config = dict(
    hidden_size=192,
    num_attention_heads=4,
    head_dim=32,
    hidden_act='swiglu',
    norm='rmsnorm',
    norm_place='pre',
    norm_eps=1e-06,
    attn_scale=0.177,
    tie_word_embeddings=False,
    init_std_up=0.0466,
    init_std_down=0.0,
    schedule='wsd',
    decay_shape='linear',
    train_tokens=109700000,
    dataset='wikipedia_en',
)
Each number is 128 + 32 x the weight over its row's rms, rounded and kept within 0 to 255. Layers, rows and columns count from 0. The size above them is the row's rms in percent of the matrix's.

# layer 5 MLP down (transposed), 512x192, rms 0.16, rows 237-260, columns 96-191
size [ 95 104  95 102  99 107  94  97  89  97 103  93 112 100  95 102 104 103  97  96 102 101  93  98]
[[129  82 150 175 110 145 145 137 123 153 132 131 149 108 140 106 197 177 109 176 178 151 113 144  97 157 158 141 101 113 178 209 147 101 145 152 154 113 163 142 147 103 125 120 141 202  90 184 132 108 106 154  72 133 127 110 147 126 166 138  81 192 140 135 124 219 173 157 121  79 104 138 156 139 139 114  45 162 138 130 136 118 171 112 145 139 127 110 113 156 107 119  92 183 154 189]
 [154 112 120 184 153  98 161 127 127 104 195 133 135 124 151 145 111 128 116 148 123 129 183 166 167 166 108 118 106  70 130 115 131 107 187  93 129 127 109 156 147  89 129 136 108 144 146 130 185 166 124 175 113 155 139 119 134 176 130 213  87 165 125 151 127 183 152 147 107  82 152 103 105  97 114  96  95 148 104 137 104 101 137  66 108 159 117 134 184 157 145 120 165  91  79 113]
 [126 157 123 158 154 125 122 110  89 119 138 138 113 120 137 118 142 201 125  99 119 143 133  94 155 103 107 165  88 137  98 155 145 167 213 126 115 100 130 116 227 133  73  88 145 184 146 153 165 108  88 107 148 116 146 127 125 131 111  88 161 178 109 184  89 126 111 101 193 115 143  98 105  47 159 110 107 135 175 140 141 146 130 178 139 108 130 144  90 162 129  69 126 156  70 100]
 [164 128 134 175 143 112 164 103 116 145 173 142 169 138 135 129  92 160 135 147 163 129 114 138 159 116 148 135 138 109 129 126 140 133 141  97 108 109  98  97 105 133 160 136 102 121  91 114 108 110 149  88 136  98  73 172 125 104 142 178 120 108 179 104  65 155 139 149 206 136  58 147 147  99 142 134 128 140 111 119 162 122 127  97 142 148 119 171 124 102  92 110 137  78 107 120]
 [136 100 113 118 143 101 131 148 119 133 115 139  97 164 161 184 140 129 132 152 143  89 105 148 156  87  75 137 114 134 135 125 121 128 149 158 128  82 144  63 140 100 140 137  76 165  49 114  91 179 105 111 205 120  37 132 127 173 107 140  79 148 109 120 149 168 128 150 170 102 143 140 129 204  66 112 123 163 117 131 196 102  83 128  76 140  88 127 141 159 176 102 104 141 148 155]
 [133 112 121 126 124 162 145 122 140 132 137 150 125 143 153 109 170 121 127 149 113 118 172 130 136 173 131 140 140 134 144 131  96 145 181 124  35 113  85 119  80 180 107 104 122 158  98 135 127 163 104 138 121 138  75 136 101 164 113 145 151 111  76 122 105 102 145 106 167  94 152 112 105  90  81 136 114  56 132 127 181 116  80  87 127 146  83 125  97 132 129 138 154  97  83 134]
 [131  96 139 149  97 111  79 212 119 160 129 144  83 141  80 155 165 131 134  97  96 116 112  49 190 117 144 141 132 175  69  87 146 111 101 116  99 172 186 110 113 129 150 154 153 155 162 183 148 159 143 125 100 165 141  53 111 114 134 134 159 128 116 141 118 112 122 162 162 149 129  86 123 142 113 111 174  60 111 148 103 127  94  87 112 124 151 125  89 140  75  68  92 133  73 161]
 [ 96 115 140 142 141 127 184 124 134 123 109 160 141 157 112 128 126 119 112 178 131 145 110 156 145  80  95 151 102 129 137 102 152 128 189 153 186 120 219 109 117 126 133 157 104 180 170 156  74 156 100  70 137 134 136 120 103 148 140  98  97 115 204 119 124 174 133 102 140  53 139 137 131 134 130  88  82 138 168 115 123 131 167 104 143 201  89 118 164 106  95  96  84 192  88 136]
 [ 99 158 104 136 152 160 137 122 117 106 165 152  77  87 101  60 147  90 127  99  87 154 132 116 137 147 115 125 131 114 145 122 165  41 162 133 122 106  88 162 114  61  96 118 136 149 165 149 156 120 150 116 118 194  93 104 166 134 129 158 139 110  95 135  82  19 116 128  97 152 101 111 122 144  86 131 165 140 149 145 143 134 157 130 175 188  98 107 139 139 121 164 175 138   0 134]
 [125 187 114  98 149 110 127 156 137 108  98 108 136 124 169 112 134 179 110 155 109 146 109 119 152 109 159 155 138 173 166 133 142 137  64  62  77 151  75 110 101 144 146 145 145 105  95  85 170  75 138 111  89 102 129 143 145 129  98 155 146 151 141 124 143  97 116 207  88 134 113 123 134 136 149 112  56  92 139  75 111 169 108 156 103 106 143 196 116 170 174  76  90  90 185 111]
 [110 167 157  68 119 133  89 102 186 133 118 137 127 142 141 135  86  68 164  81  92  96 128 134 107 111 108  83 176 151 129 131 132 125 125 120 153 154 168 129 138 162  89 118 103 127 120 115 117 185 153 135 137 157 108 131 127 160 121 119 210 119 115 179 107  97 109 104 105 107 170 182 128 105  98 140 142 102  69 181 109 120  95  91 139  87 124 155 163 105 130 111 156  31  73 150]
 [158 109  80 128  90 187 107 138 106 134 119 175 141 190 109 140 138 135 125 147 159  98  87 128 161 150 115 138 123 147 104  93 134 155 113 119  90 110 101  62  62 197 137 133 137 200 131 121  72 141 107 180 121 147 101 121 125 178 161 117 158 111  87 170 101  63 140 164 155  84 103  62 110  91 120 119 151 114 167  78 163 155 110 154 128 146 114 148  44 101 129 121 161 128  50 124]
 [131  95 145 113  95 125 109 119 111  62 141 105 142  85  95 102 111  59  69 156 202 133 166 120 120 117 116 171 122 137 129 128 178 175 130 168 124 188 150  76 117 112 128 111 105  86 193 113 143 102 142 185  85 138  66  80 128 145 110 131 135 115 129 159 152 138 128 140 116 145 127 138 158  99 175 154 139 125 155 138 183 193  99 162  98  92 137 108  69  61 148 117 161 135 126 148]
 [ 54  90 128  92  84 136 182 127 121 115 140 134  84 121 151 155 149 151 158 107 143 120 162  93 106  98 141 147 171 133 165 140 152 139 134 150 105 108 154  94 119 143 159 176 117  97  74 130 105 135 168 101  95 136 207 151  99 146 150 163 149 138 102 180 129  86 117 151 103  76 121 128 167 133 110 134 136 115 124 170 168 138 114 105 100 132 134 194  80 122 168 142 138 153 249 136]
 [147 124 140  85  63 149 134 105 206 169 126 146 168 122  95 125 148  97 125 137 152 101 108 171  96 150  75 139 132 159 121 168  72 112 142 224 211 112  95 174 139 161 110 118 170 132 195  67 131 122 112  95 120  83 191  78 154 136  86 133 150 141 130  85  77  74 166  83 129 145 120 169  49 139  89  82 150 188 135 173  90 125 154 121 123 108 143 139  93 162 115  64 120 150 106 104]
 [155 114 105 131 139 109 151 104 104 149 168  78 116 181 138 110 152 165  75 195 113 134 112 168  67 198 116 110  97 125 105 124 136 144 119 146  59 104  84  79 149 139 124 169  85 119  98 157 186 124 122 112 119 183  68 159 155 106 100 126 129 143 143 114 222  84 123 105 131 152 157 120  81 122 120 129 134  88 141 113 133 101 156 151 148 147 125 140 122 116 161 138 137 102  59 135]
 [130 114  78 111 206 139 130 130  99 127 101 117 159 161 152 121  93  54 188 138 105 125  77 116 164 153 170 126 136 134 145 111 124 107  98 138  70  98 175 155 116 214 126  99 127  81 126 157 153  85 101 170 104 171 153 121 103 109 110 157 138 123 117 124 123 110 124 196 192  73 144 127 113  89 101 102 107 158  89  96 104 167 147 141 135 140 104 156 145  85 152 161 113 136  88 138]
 [ 86 135 123 149 124 151 150  97  93  89 132 164 221  69 181 140 169 180 134 110 193 166 127 159 150 161 124 134  96  79 126 135 111  95 148 105 133 128 105 117  53 132  76 136 122 182 130 149 125 132  55  62 131 156 118 139 166 110  66 113 168  97  92 182 106  99 180 120 102 117 106 134 117  69 168 141  69  86 114 108 119 115  91 103  79 161 119 123 119 126 116 128 176 137 123 186]
 [ 96  69 134  65 186 173 148  87 148 160 191 125 168 143 139 125 137  88 106  90 175  89 139 119 155 146 125 116  94 117 178 128 130 192  69  55 116 121 127 146 146 145 193 118 123 121 147 112  87 140 150 118 149  92 113 118 139 105  81 113 128 117 144  81  73 157 135 108 178 139 104 140 176 129 156 141 118 130  75 139 109 160 126  94 169 103 171 103  87  84  77 191  89 152 112  94]
 [177 165 124  71 175 112 105 157 112 107 138 130 164  87 159 144 137 149 128 144 102 191 141 176 124 103 156  77 133 123 124 157  91 138  48 111  45 125 150  92 122 131 177  96 152 142 100 115  68 147 128 150  96 120 186 127 109 207 112 114  87 122 125 116  64 133 130 162 125 117 113 140 121  83 139 174 114 184 168 209 150 179 165 122 110 105  94 169  94 128 181 107 115  91 178 119]
 [140 106 133  87  70 134 168 173 111 129 156 119 106  79 132 136 181 133 116 122 116 153 137 148 148 133 162 158 179 144 133 152 127 114  96 127  11 166  87 110 101 175 141 167 144 176  73 195 129 117 154 108 130 111 115  94 101  73 125 134 126  92 105 117 115  37 119 112 129 161 174 156 152 104 120 144 189 103 118 185 140 111 150 118 151 152 124 120 110 149 126 134 144 137  75 166]
 [109 161  86 160 134 106  99 129 160 107 116 154 161 118 103 156 115  88 175 117 155 128 125 118 136  81 102 123  68 132 119 140  92 113 143 103 115 158 152 165  96 145 145 131  97  83 117 154 112 138  90 116  85 171  83 123 150 128 143 123 109 154 127 187 156  98 118 168 147 174 177 122 125 132 103 133 153 125 145 120  83 134 129 105 135 152 169 119 119 126 139 165 117 145 199 130]
 [121 145 120 209 129 134 114 125 178 114 175  97 153 174 148 172 142 109 160 128 129 127  99 133  99 140  95 164 115 154 156  77  63  89 139 140 130 106 124 154 111  56 128 122 157  94  96 137 150 125  50 141 118 140 142 108 101 110 145 106  97 125 112  98 132 138  73 110 100 192 140 107 149 109 136 117  85 169 128 115 111 157 115  96  84 119  76  77 129 109 104 129 124 120  75 133]
 [160 120  79 150 116 171 107 109 187 145 160 174 167 147  68 203 147 128 120 137 189  75 129 116 150 127 173 167 136 163  79 131 134 100 117 145   6  74 167 160 209 125 114 156 153 185 134 143 139 172  94 104 148 146 178 111 145 111 151 158 159 151 137 111 123 143 148 151 118 119 120 108  73 134 115 155 147 149  93 117 162 145 127 132 136 202 127 158  98 147 122 142  68 136 137 125]]
# layer 5 MLP gate, 512x192, rms 0.163, rows 238-261, columns 96-191
size [103  95  94 105 103  99 103  92  97  98  97 109  96  94 103 106 112 103  92  99 106  93 101 103]
[[145 140  95 211 103 119 113  56  48 144 107 127 149 138 183 103 154 187 124 128 126 134 118 103  94 145 110 144 140 101  98 138  93 150 165  87 151 164 135  89  68 130 121 180  82 160 150 187 122 130  84 147 149 141 133  70  87  93 102 163 141 139 156 121 149 136 122 128 151 170 127 137 169  90 133  81 125 174 134 167 108  34 129 111 177 103 119 161  76 156 111 130 134 147 117 138]
 [142 153 155  76 109 127 114  98 144 114 137 146 170  92 131 176 130  92 180 104 174 124  93 142 109 147 116  79 184 135 145 149 126 114 153 150 138 156  74 180 136 151 189 113 109 100 176 167 116 112 124 133 133  82 134 128  85 116 155 130 122 128 133 130 131 131 189 180 105 170 236 120 149 135  42 137 133 146 160 141 128 158  57 105 158 101 122  83 101 153 128 105 121 144 125 132]
 [ 83 110 121 146 148 138  86  73 149 146 149 138 167 125 110 146  71  91 106 121 175 116 165 147 110 179 125 115  88 152 156  86 136 176 175  92 173 173 128 151 189 185 144 133  61 119 136 227 182 131 114  82 150 147 206  98 187 162 112 110 119 142 191 105 156 183 141 121 177 171 120 117 119  70 129 131 135 160 101 141 112 125 117  55 141 154 107 135 140 114 144 142 106  64 195 142]
 [126 106 112 167  92 178 151  49 112 124  75 156 110 141 128  91 144 148 146 136 116  96 179  85 101 137 155 108  87  68 173 103 147 187 126 121 120 173 188 119 107 105 139  94 115 103 115 138 177 170 103 123  85  80 107 119 103 203 151 104 159 152  97  90 104 105 113 197 112 134 137  83  87 138 129  69 147  93 167 138  77 123 116 113 108  83 148 162 145 152 129 173 146 172 170  90]
 [132 146 127 150 183 102  85 105 132 138 102 149 117 107  76 120 106 163 167 129 145 107 164 103 123 165 147 177 132 132 102 129  95 186 123  87 138  58 106  71 168 142 120 110 137 190 181 145 113 106 154 163 137 102  99  86 138 136 103 123  78 121 172 158  77  67  92  79 145 166 104 166  94 138 187 100 107 107 147 142 110 139 116 122 186 172 153 159 115 133  90 116 151  91  65 145]
 [153 160 128 100 189 140 116 105 105 131 158 136 101 120 139 110 151 106 125 112  73  56 146 141 138 122  70  94 119  63 123 132 119 120 196  87  92  95 134 141 174 172 152 104 108 181 104 132 120 155  94  80 151 152 122 144 103 146 132 128 221  83 180 106 151  86 143 155 116 109 122  79 147 131 141 146 140 122 118 137 129 123  86  75 104 111 174 186 130  90 119  88 164 132  85 123]
 [157 117 126 149 150 192 130 151 174 173 148 142 133 116 130 137 150 147 143 119 188  86 149 116  96 138 139 123 118  76 196 110 126 114 178  87  95 159 128 140 174 159 129 112 197 146 128 111 112 130  85 132 148  54 136 123 176 110 154 148 117 115 106 166  66 163  93 129 166 103 147  73 100 146 103 114 133 116 169 107 128  91 178 116  97 166 175 121 139 177 178 153 140  95 141  88]
 [121 101 105 142 126 121 121 129 144 124 161 123 143 116 146  68  42 150 116 197 148 115 150 113  91 107 151  89 187 107 137 147 147 102 132 114 150 133 142 151  53 132 125 136 149 176 122 166 145 153 133 148 136 103  84 103 132 125  87 104 163 152  87 142 107  55 106  54 114 148 166 173 120 121 182 100 149 112 127 104 178 120 127 160 128 122 130 212 142 228 104 123 118 135  37 137]
 [145  91 138  81 187 116 153 104 109 129 120 119 169  69 175  52 120  94 111 129 110 137 176  98 122  92 139 118 119 141 156 126 189 180 120 156 175 183 124 120 180 106 140 167 151 164  94 126 226  97 114 160 191 141 204 158 119 130 114 158 121 160 133 169  93  54 101  86 157 156 147 144 124  98 121 102 128 153 150 106 166 100 143 152  78 129 104 103 122 171 156 178 119 124 119 110]
 [115 129  94 113 158 149 122 153 172 125 155 137 125 136 118 184  92 196  64  87  88 141 119 101 108 111 115 126 130 111  74 116  95 136 145 156 168  78 106 142 124 170 186 130 144 183 104 107 181 128 130 124  89 141 193 162 115 118  79 135 131 146 108 146  92 135  63  90  82 133 129 107 177  45 118 112 164 124 142  92 146 119  93  91 151 102  95 181 167 132 154 116 147 162 184 107]
 [219 155 130  99 174 134 145  91 103 157 180 111  98  98 159 151 181 134  76 131 149 188 132  82 137 131 179 145 181 157 122 122 147 192 129 129 159 112 227 130 121  63 114 112 115 157 145 115 174  76 119 141 161 138 106 127 106 149 157 158 159  77 137  59 172 147 101 143 138 130  89 147 129 115 165 146 142  87 147  92 108 215 111 154 154 132 182 128  94 137 102 179  98 175 130 147]
 [ 55 139 130 117 148 122 110 150 202 147 109 210 172 156 105 160  99 175  49 158 146  59  88 113  73 145 158 120  63 110 136 100  87  93  83 158 157  67 184 123 113 162 105 105 121  91 158 108  74 131 166 138 116 138 123 107 120 126 108 131  97 159 130  62 118 134  70 137 138 196  70 100  99  84 120 182 123 107 133  86 105  60 148 133 164 114 157 166  97 169 150 172 110 130 165 149]
 [ 93 124 133  62  96 163 224 127  87  99 180 156 148  70 140 100 184  87 110 167 105 133  92 128 147 169  85  88  97 131 171  87  85 130  86 171  69 153 133 132 131 185 128  64 155 118 141 111 106 136  89 129 126 147 169  70  95  77  91 155 162 179 120 129 112  88 113  82 164 114  64  79 135 181 158  84 136 108 100 147 178 128 114 116 138 149 158 138 117 213 145  96 130 140  51 138]
 [ 67 140 193  93 116 144 127 114 169  89 143  90 124 168 228 140 134  62 130 121 139 154 176  99 176 131 158 127 121 164 188 163 122 185 123  94 152 146 163 138 142 141 125  97 156 111  94 109 158 112 117  70 140 101 142 116 120 131 135 117  97  87 151 126  83 180 118  80 111 194 108 117 102  96 134 128  87 127 100 101 147 132 173 181 120 153 106  94 150 115 153 145 154 124 144 156]
 [133 148  98  93 135 133 122 106 211  80 139 145 165 102 139 121 109 126 118  99 138 175 142 124  50  94 125 121 131 131 112 141 102 150 116 161 144 168 168 163 124  81 118 135 167 130 159 113 127 135 176 121 142 160  61 104  71 229 144 174 170 151 125  93 139  95 118 169 122 130 109 120  49 106 140 147 121  99 115 133 125 110 105  99  99 111 140  51  48 156 142 150  91 116 130  99]
 [100 136 142  99 140 144 103 117 114 148 126 110 146 102  82 160 142 177 108 132 164 145 169 160 132 112 146 138 102 138 106 135 145 133 165 172 143 100  12 104 129 117 132 159 122 131  77 128 131 112 132  89 180 147 133 142 121 141  88  88 145  76 104  91 175 135 186 176 125 118 167 100  91 117 132 128 100 124 119 140 127  97  88  73  75 139 114 186 163 158 118 142 163 100 130  58]
 [ 70 129 156 158 127  86 116  91 124 146 128 134 170 134 109 156 145 167 171  93 202 124  86 140 190 125 192  98  98 124 153 103 128  94 153 124 110 148 147 125 139 116  86 134 112 146 134 159 172 117  48  70 154 118 155  97  93 112 130 132 167 171 181 119  53 156 196 128 158 163 167 156 122 131 144 127 179  91  35 135 155 124  99  56 144 145  71 163 147 139 126 115 116 126 164 115]
 [156  29  86 124 143 110 109 102 119 144 108 160 159 216 159 108 152  77 155 118 109 102 102 119 120 119  76  83  93 103 110  59 145 100 130  92 111  87 119  96 128 115 134 148 141 134 126 155 164 114 111  87 140 128 156 129 113 149 148  91 135 160 100 166 156 153  83 168 144 104 145 115 143  99 144 145 102 160  95 109 114 128 112 183 157 155 145  88 104  75 111  94 130  90 192 149]
 [194 157 145 106 147 127  95 118 108 145 135 176 134  89 142  89  87 136 124 133 171 161 137 122 139  63 133 108 149 137 121 119 184 136 107 121 120 172  94 125 159 108  70 144 103 129 130 112 131 103 151 112 105 156 142 119  94 196 154 160  99 133 139 116  51 114 135 106 179  73 122 163 131 116 133 158  98 128 156 144 132 135 190 119 100 161 110  98 132 136 137 131 128 117  81 156]
 [138 104  96 109 177 104 125 136  96 171  86 120 155 173 115 130 174 132 134 120  99  68  54 114  90  69 134 121  87 149 137 120 141 118 101 135 148 100 131 105 125 177 120 110 147 133 145 131 115 128 160 112 181 132 112 114 130 157 122 179 164 162 116 119 150 121 115 114 169 108 128 138 129 175 135 116 114 194  79 139 136 107 125 189  93  57 130 135 132 123 128 132 137 135  90 141]
 [183 146  87 111 153 125 105 135 101 129 125 133 121 157 134  83 123 144  85 151 155 188 126 114 129  81 116 164 185 177 106 118 134 138 105 114  80 189 157 175  94 132 121 151 145 121 143 131 135 159 132 114 139 102 150 154 109 114 114 134 141 118  91 229 121 141 152 106 129 113 118 105  77 116 101 113 144 185 120  91  79 106 105 108 133 207 152 145 150  94 109  55 162 154  99 112]
 [184  98 136 109 185 149 120  75 147 144  88 155 103 127 114 186 101 147 144 128 158 140 173 166 120 108 105 104 111 124 117 179 145 139 136 114 101  93  44 101 111  86 208  67 120 115 113 118 125 143 183  79  73 167 140  55 137  59 121 144 166 127 117 115 164 113 163 116 129 136 152 168 146 158 147 105 131  81 102  86 126 103  72 200 146 148 112 123 125 100 164  88 162 102 118 100]
 [131 129 102 151 152 128 140 100 141  68 118  56 118 102 123 156 156 141 154 186 164  51 138 143 122 122 201 117  93 125 131 148  79 135 116 143  75  96 188 160 136 135 125  92 140 178  90 161  93 137  49  67 124 136 159  94 128  92 106 156 239 149 139 151 118 161 138 194 119 134 188 158 125 122 110 162 126 145 119  90 131  94 145 104 143 139 144 161  98 192 160 129 159 119 111 106]
 [128 139 115 130 142 146 176 136  71 152 108  75 146 162 199 163  67 134 121 111  77 146  85 124  89 141  99 144 123  82  75  78 176 180 107 138 101 157 151  98  93 150 134 139 110 125 119 161 128 152 167 136 116 158 116 134 108 176 148 165 103  92 131 127 147 155 107 141 154 101 174 140  62 130 135 174  99 115  89 105 109 118 102 129 163 168 120 145 113 159 142 113 132 158 182 171]]
# layer 5 MLP up, 512x192, rms 0.164, rows 238-261, columns 96-191
size [102  93 108 105 103  92  92  91 100  98 100 108  95  87  99 100 108  97  90 100 107  92  99 105]
[[110 105 162 132 134 142 130  45 128 160 154 163 118 154  98 149 143 122 149 167 119 107 117 153 142  85 142 154 138 168 163 135 124 132 147 190  98  89 133 125  80 143  81 116 156 155  68  87 152 105 148 139 119 131 123 137  95  94 168 154 202 114  44 109 117  95 138 134 117 183  87 128 135 124 129 138 165  78 175 203  95 136 149 140 132  99 148 110  78 176 102 116 105 134 114 107]
 [120 136 163 114 119 116 109 123 140 136 142 124  80 137  82 131 143 151 158 116 132 112 132 136 110 148  92 179  66 174  59 194 178 124 165  93 160 129 124 159  79 159 171 174 119  84 128  99  89 139  74 123 139 128 137 103 128 146 139 101  87 231 120 107 105 151 164 125 179 149 165 137 150 145 186  75  97 179 152 132 114 151 151 146 112 168 170 127  90 127 124 144 138 104  92 156]
 [121 127 142 123 129 150 137 164  42 145  95 102 101 155 131  88 174 135 142 150 163 135 102 116 101 119 194 134  60 124 120 110 144 122  62 144  89  66 143  88  90  72  97 128 159 209 124 114 114  88 101 172 126  86  89 131  82 122  95 130 152 149 116 130  87 128  81 125 134 213 172 154 130 160 121 178 126 136 135  99 141  85 156 144 136 154 151 123 140  85 108 124 161 122 109 131]
 [148 119  86 178 120 196 178 196  92 136 127  89 174 186 158 159 123 113 162 119  65 122 119 102 142 154 112 111 112  69 138 138 151 170 100 162 152  86  75 174 156  65 137  90 106 135 184 133 143 175 186 121 131 108 100 124  65 197 169 165 137 138 156  91 178 136  63 107  57 165 129 145 177 118 108 100 168 114 132 129 119 145 127 152 111 111 167 144 144  95 179 144 187 152 184 128]
 [133 134 178 146 145 137 106  74 109 116 111 158 143 130  84 141 120 140 110 157  80 110 168 117  83 162 207 138 108 169 206 156  95 140 149  96 118 140 176  55  90 136 146  99 110  94  99 125  94 108 163 110 141 108 122 101 197  81 122 127 127 119 102 165  74 120  96 112 139 131 137  88 172  84 139 102 123  98 166 108 141 185 134 145  95 161 156 129 178 146 134 179 200 125 104 146]
 [123 119 179 165 107 139 148 163 179  89 104  83 127  88 120 196 145 142 140  96 179 123 120 120 195  87 174 130 138 135 157 143 137 202 112  97 153 196 146 121 148 125  88 103 107 121 108 129 123 149  81  57 148 140 166 113 113  67  73 137  86 110 117 100 103 150 102 122 151 128 173 136 119 202 130 162 116  96  92 211 101 108  97 131 111 170 179 143  51 133 191 110 143 107 112 117]
 [108  77 129 115 134 115 109 107 173 117 110 100 108 131  67 132 144 146 124 111 128 128 112 134 130 150 120  71  50 165 131 155 154 130  72 107 200 145 148 135 145 126  70 145 127  96  57 130 117 157 141 102 123 169 115 137 193  75  87 136 137 115 120  61 122  91 130 158 128 160  93 157 117 148 145 135 164 108 101 152 124 174 106 103 131 162 107 148  72 124 149 181 127 105 111 149]
 [134 118 125 155 167 123 149 114 153 165 110  92 140 114 128 104 144 154 165 117 185 155 137  98 116  88  53  80  98 106 184 149 130 158 153 106 106 106  83 118 115 116 161  90 178 152  64 111 101 117 122 156 123  90  47 140  82 125  94 112 170 110 178 154 126 134 153 146  97 145  92 158 161 131 121 166 119 117 142 159 104 127 114 230  90 142 137 172 156 113 107  87 106 124  88  83]
 [ 86 162 100 133 120  74 159 113  69 219 116 170 100  82 154 129 172  89 123 146 105 153 191 113  87  87 236 178 128 162 134 109 147 152 110 152 172 163 121 122 121 168 133 138 167 111 105 111 126  83 130 193 149 181  93 167 147  98  73 144  81 102 115 136  79 138 131 117 102 126 147 105 138 153 108  99 138 116 142  77 121 131  94 148 158 149  88 115  98 100 115 120 100 109 155 148]
 [154  75 130 106 143 113 139  80  84 175 181 168 154 109  78 112 158 115  97 137 134 170 134 155 122  55 172 159 153 138 105 179  83 144 140 112 147 162  95 114 193 128 132  94  85 112 151 115 111 105 116 140 170 145  74 147 149 123 101 102 107 133 106  80 104 133 169 182 119 148 118 140 134 177  82 122 127 159  89 115 139  87 122 128 166  85 115 185 170 139 133  93 146 151 168 113]
 [131  49 129 113 130 185 114  89 123  87 141 122 127 153 137 169 101 138 138 128 143 163 110  62  79 116 235  96 145 162 154 130 137 121 140 123  74  91 122 171 125 174 122  93 145 129 211 159 110 114 149 108 115 113 158 186 142 112  98 130 129 124  88 130  99 155 168 128  75 167 101 104 160  91 190 189 162 127 120 131 118 153  96 163 144 108 150 124 158 150 107 102  91 115  76 134]
 [113 128 138 136 126 137 155  70 160  77 109 155 101  61 108  56 101 171  98 162  90 116 181 126 145 200 122 118 123 133 146 143  87 122 115  99 162 170 139 123 115  52 132 154  84  92  75  94 109 159 117 247 156 161 126  88 113  86  72  88 154 186  63 122 146 127 132 178 198 109 122 153  89  76  89 170 125  91 115 133 141 138 146 166 129 106 151 126 135  84 151 114 115 122 127 152]
 [115 122  81 131 139 147 111 108 143 157 173 148 119 128 172 157 160  92 137 101 147 103 138 153 128 123 143 123 153  83 121 106  86  80 126  64 152 108 172 192 144 107 157  99 173 149 166 149  97 126 153 107 159 154 153 123 138 191 175  83 157 120 129  90 148  72 136 156 148 132 176 111 159  94 164 150 176 123 138 143 141 113 147 153 159 125  96  83 166  95 144 113 121 141 108 199]
 [128 143 110 122 143 130 105  89  80  82 125 147 167 138 141 179 177 172 114  78  51 165 151 155 149 184  85  73 131 142 141  62 134 147  86 104 121 146 111  84 117 188 182 150  80 132 116 149  91 102 115 127 157 146 147  99 140 111 182  76  90 108 176 140 183 100 136 148 100 177 165 119 140 116 127 177 123 114 156 150 151 128 118  94 153 140 173 119 158 123 163 172 149 142  99 143]
 [189 139 112 135 168 142 111 136 116 104 122 155  50 180 161 128  67 136  88 137 125 169 140  98  65  94 130 128 130 126 128  75  86  89 125 114 106 168 103 166 114 141 110 178 115 142 128 143 143 120 164 137 120 114  46  94 152 120 188 126 166 127 199 111 139 185 109 141  95 158 134 137 129 138 140 131  96 141 137 141 117 112  53  99  93  92  93 119 219 137 108 169 120 180 132 202]
 [177  95  81 107 115 137 142  89 126 110 152 140 107 120 128 196  67 108 149 137 193 121 177 119 138  59 122 124 115 160 153 129 151  97 103 114 166  91  88 151 104 182 134 151  96 124 109 137  90  99 129 140 127 146 174 126 156 102 133 184 146 160  72 133 153 163 167 147 118 157 135 113  76 127  27  79 135 115 134  93  89 115 143 102 119 116 165 129  98 128 142 135 118 143 125 173]
 [183 158  94  85 117 194 125 166 127 169 156 110 114 134 144 123 137 135 171 138 133  84 163 125  85  89  96 116 133 136 102 140 200 103 109 154 103 148 169  57 118 172 167 128  80 105 127 123 126 152 131 153 121 130 120 199 143 154 103 146 110  77  73 126 221 169  85 155 147  74 134 118 135 161 143  91  89 194  95 150 127 153 172 144 125 111 107 158  81 131 148  86 149  97  93 137]
 [116 160 104 143 166 102 148 137  70 161 123 201 185 146 150  48 160 107 116  93 127 170 156 124 194 129 136 125 203 113  66 141 126 153 134 145  81 147  85 157 161 145 165  98  85 151 141  90 143 133 109  39 139 124  88  80 134 124 117 122 127 110  48 120 141 178 144 109 199 170 132 112 110 136 128 162 143 152 107 153 138 132  87 150 142 124  96 131 101  74 140 126 144  99  60 101]
 [112 170 103 137 148 136 148  71 140 145  51 149 129 155 135 129  99  92  85 135 181 172  97  73 118  99 153 111  93 129 110 181 133  77 130 161 108 145 126 125 107 154 140 157 128 106 183 132 174  99 153 124  92  78 213 171 140 112 119 101  97 102 189 170  86 195 134 105 170 123 123 120 146 134 156 135 117  85 125 116 111  71 106 152 106 122 179 132 121 125 102  71 126 170 112 150]
 [ 97 154 135  74 140 139  77 133  99 166  93 169 100 104 151  67 141 136 125 122  93 115  66 159 117 125 112  95 147 137 181 115 153  97 116  54 107 164  98 200 161  89 180  65 122 144 113 141 123 154 127 104 169 108  90 113 151 125 164  98 137 122 139  77 118  84 106 144 155 125 191 116 128 102 124 174 150 135 138 158 179 144  85 132  56 133 130  76 125 139  77  65 186 122 117 184]
 [ 94 154 153 103  97 146  96 170 139  85 125 130 119 133 106 146 174 175 113 126 173 124 139 127 112 168 172 131 106  86 148 176  72 162  97  74 141 156 116 161 171  93 167 110 188 134 114 141 200 114  88 207  76 191 112 100  79 114 125 136  94  87  64 137 151 169 109 101 133 176 118 129 146 179 106 129 143 121 167 149 147 114 136 134 110 151  95 118 120 173 180 162 146 175 142 175]
 [155 105 101 184  95 135 160 133 140 142 113 138 119 155 152 123  96 217 166 156  80 204 192  89 155  97 157 148 129  87 141  85 127 163 123 125  99 117 114 138 130 152 126 175 150 141  91 100 135 162 126 166 130 123  88 134  71  94 127 100 143 157  93 150 140 149  90 114 135 151 114 155 143 115 201 160 116 151 136 127 140 135 149  98  99 151 163 123 153 135  88 161 183 140 113 131]
 [107 146 203 104 191 138 109 125  87 138 117 115 122 127 101 127  96 144 123  92 138 165 114  96 108 121  19 130 170 122 151 151 142  93 172 133 160 141 125 206 160 129 107 137 104 165 124 156 160  45 132 156 130 100  92 196 124 121 154 141  84  92 110  89  77  92 123 151  98 120 138 108 109 117 119  79 130 123 121  87 158 154  94 156 129 153 135 151 133 108 121 117  95  96 143 115]
 [ 37  95 145 157 100 137 125 187 116 139 135 116 154 164 203 129  45 110 117 135 152 147  73  74 111 120 175 120 106 118  88  95 123  83 130 117 123 168 153 134 147 131 100 148  81 118 174 154  88 142 178 130 123 116 113 130 132 120 116 118 140 161  84 115 117  89 164 134 105 131 124 133 148  79 108 194 179  56 109 103 133 147 111 106  90  89 136 170 130 154 166 129 157 147 194  93]]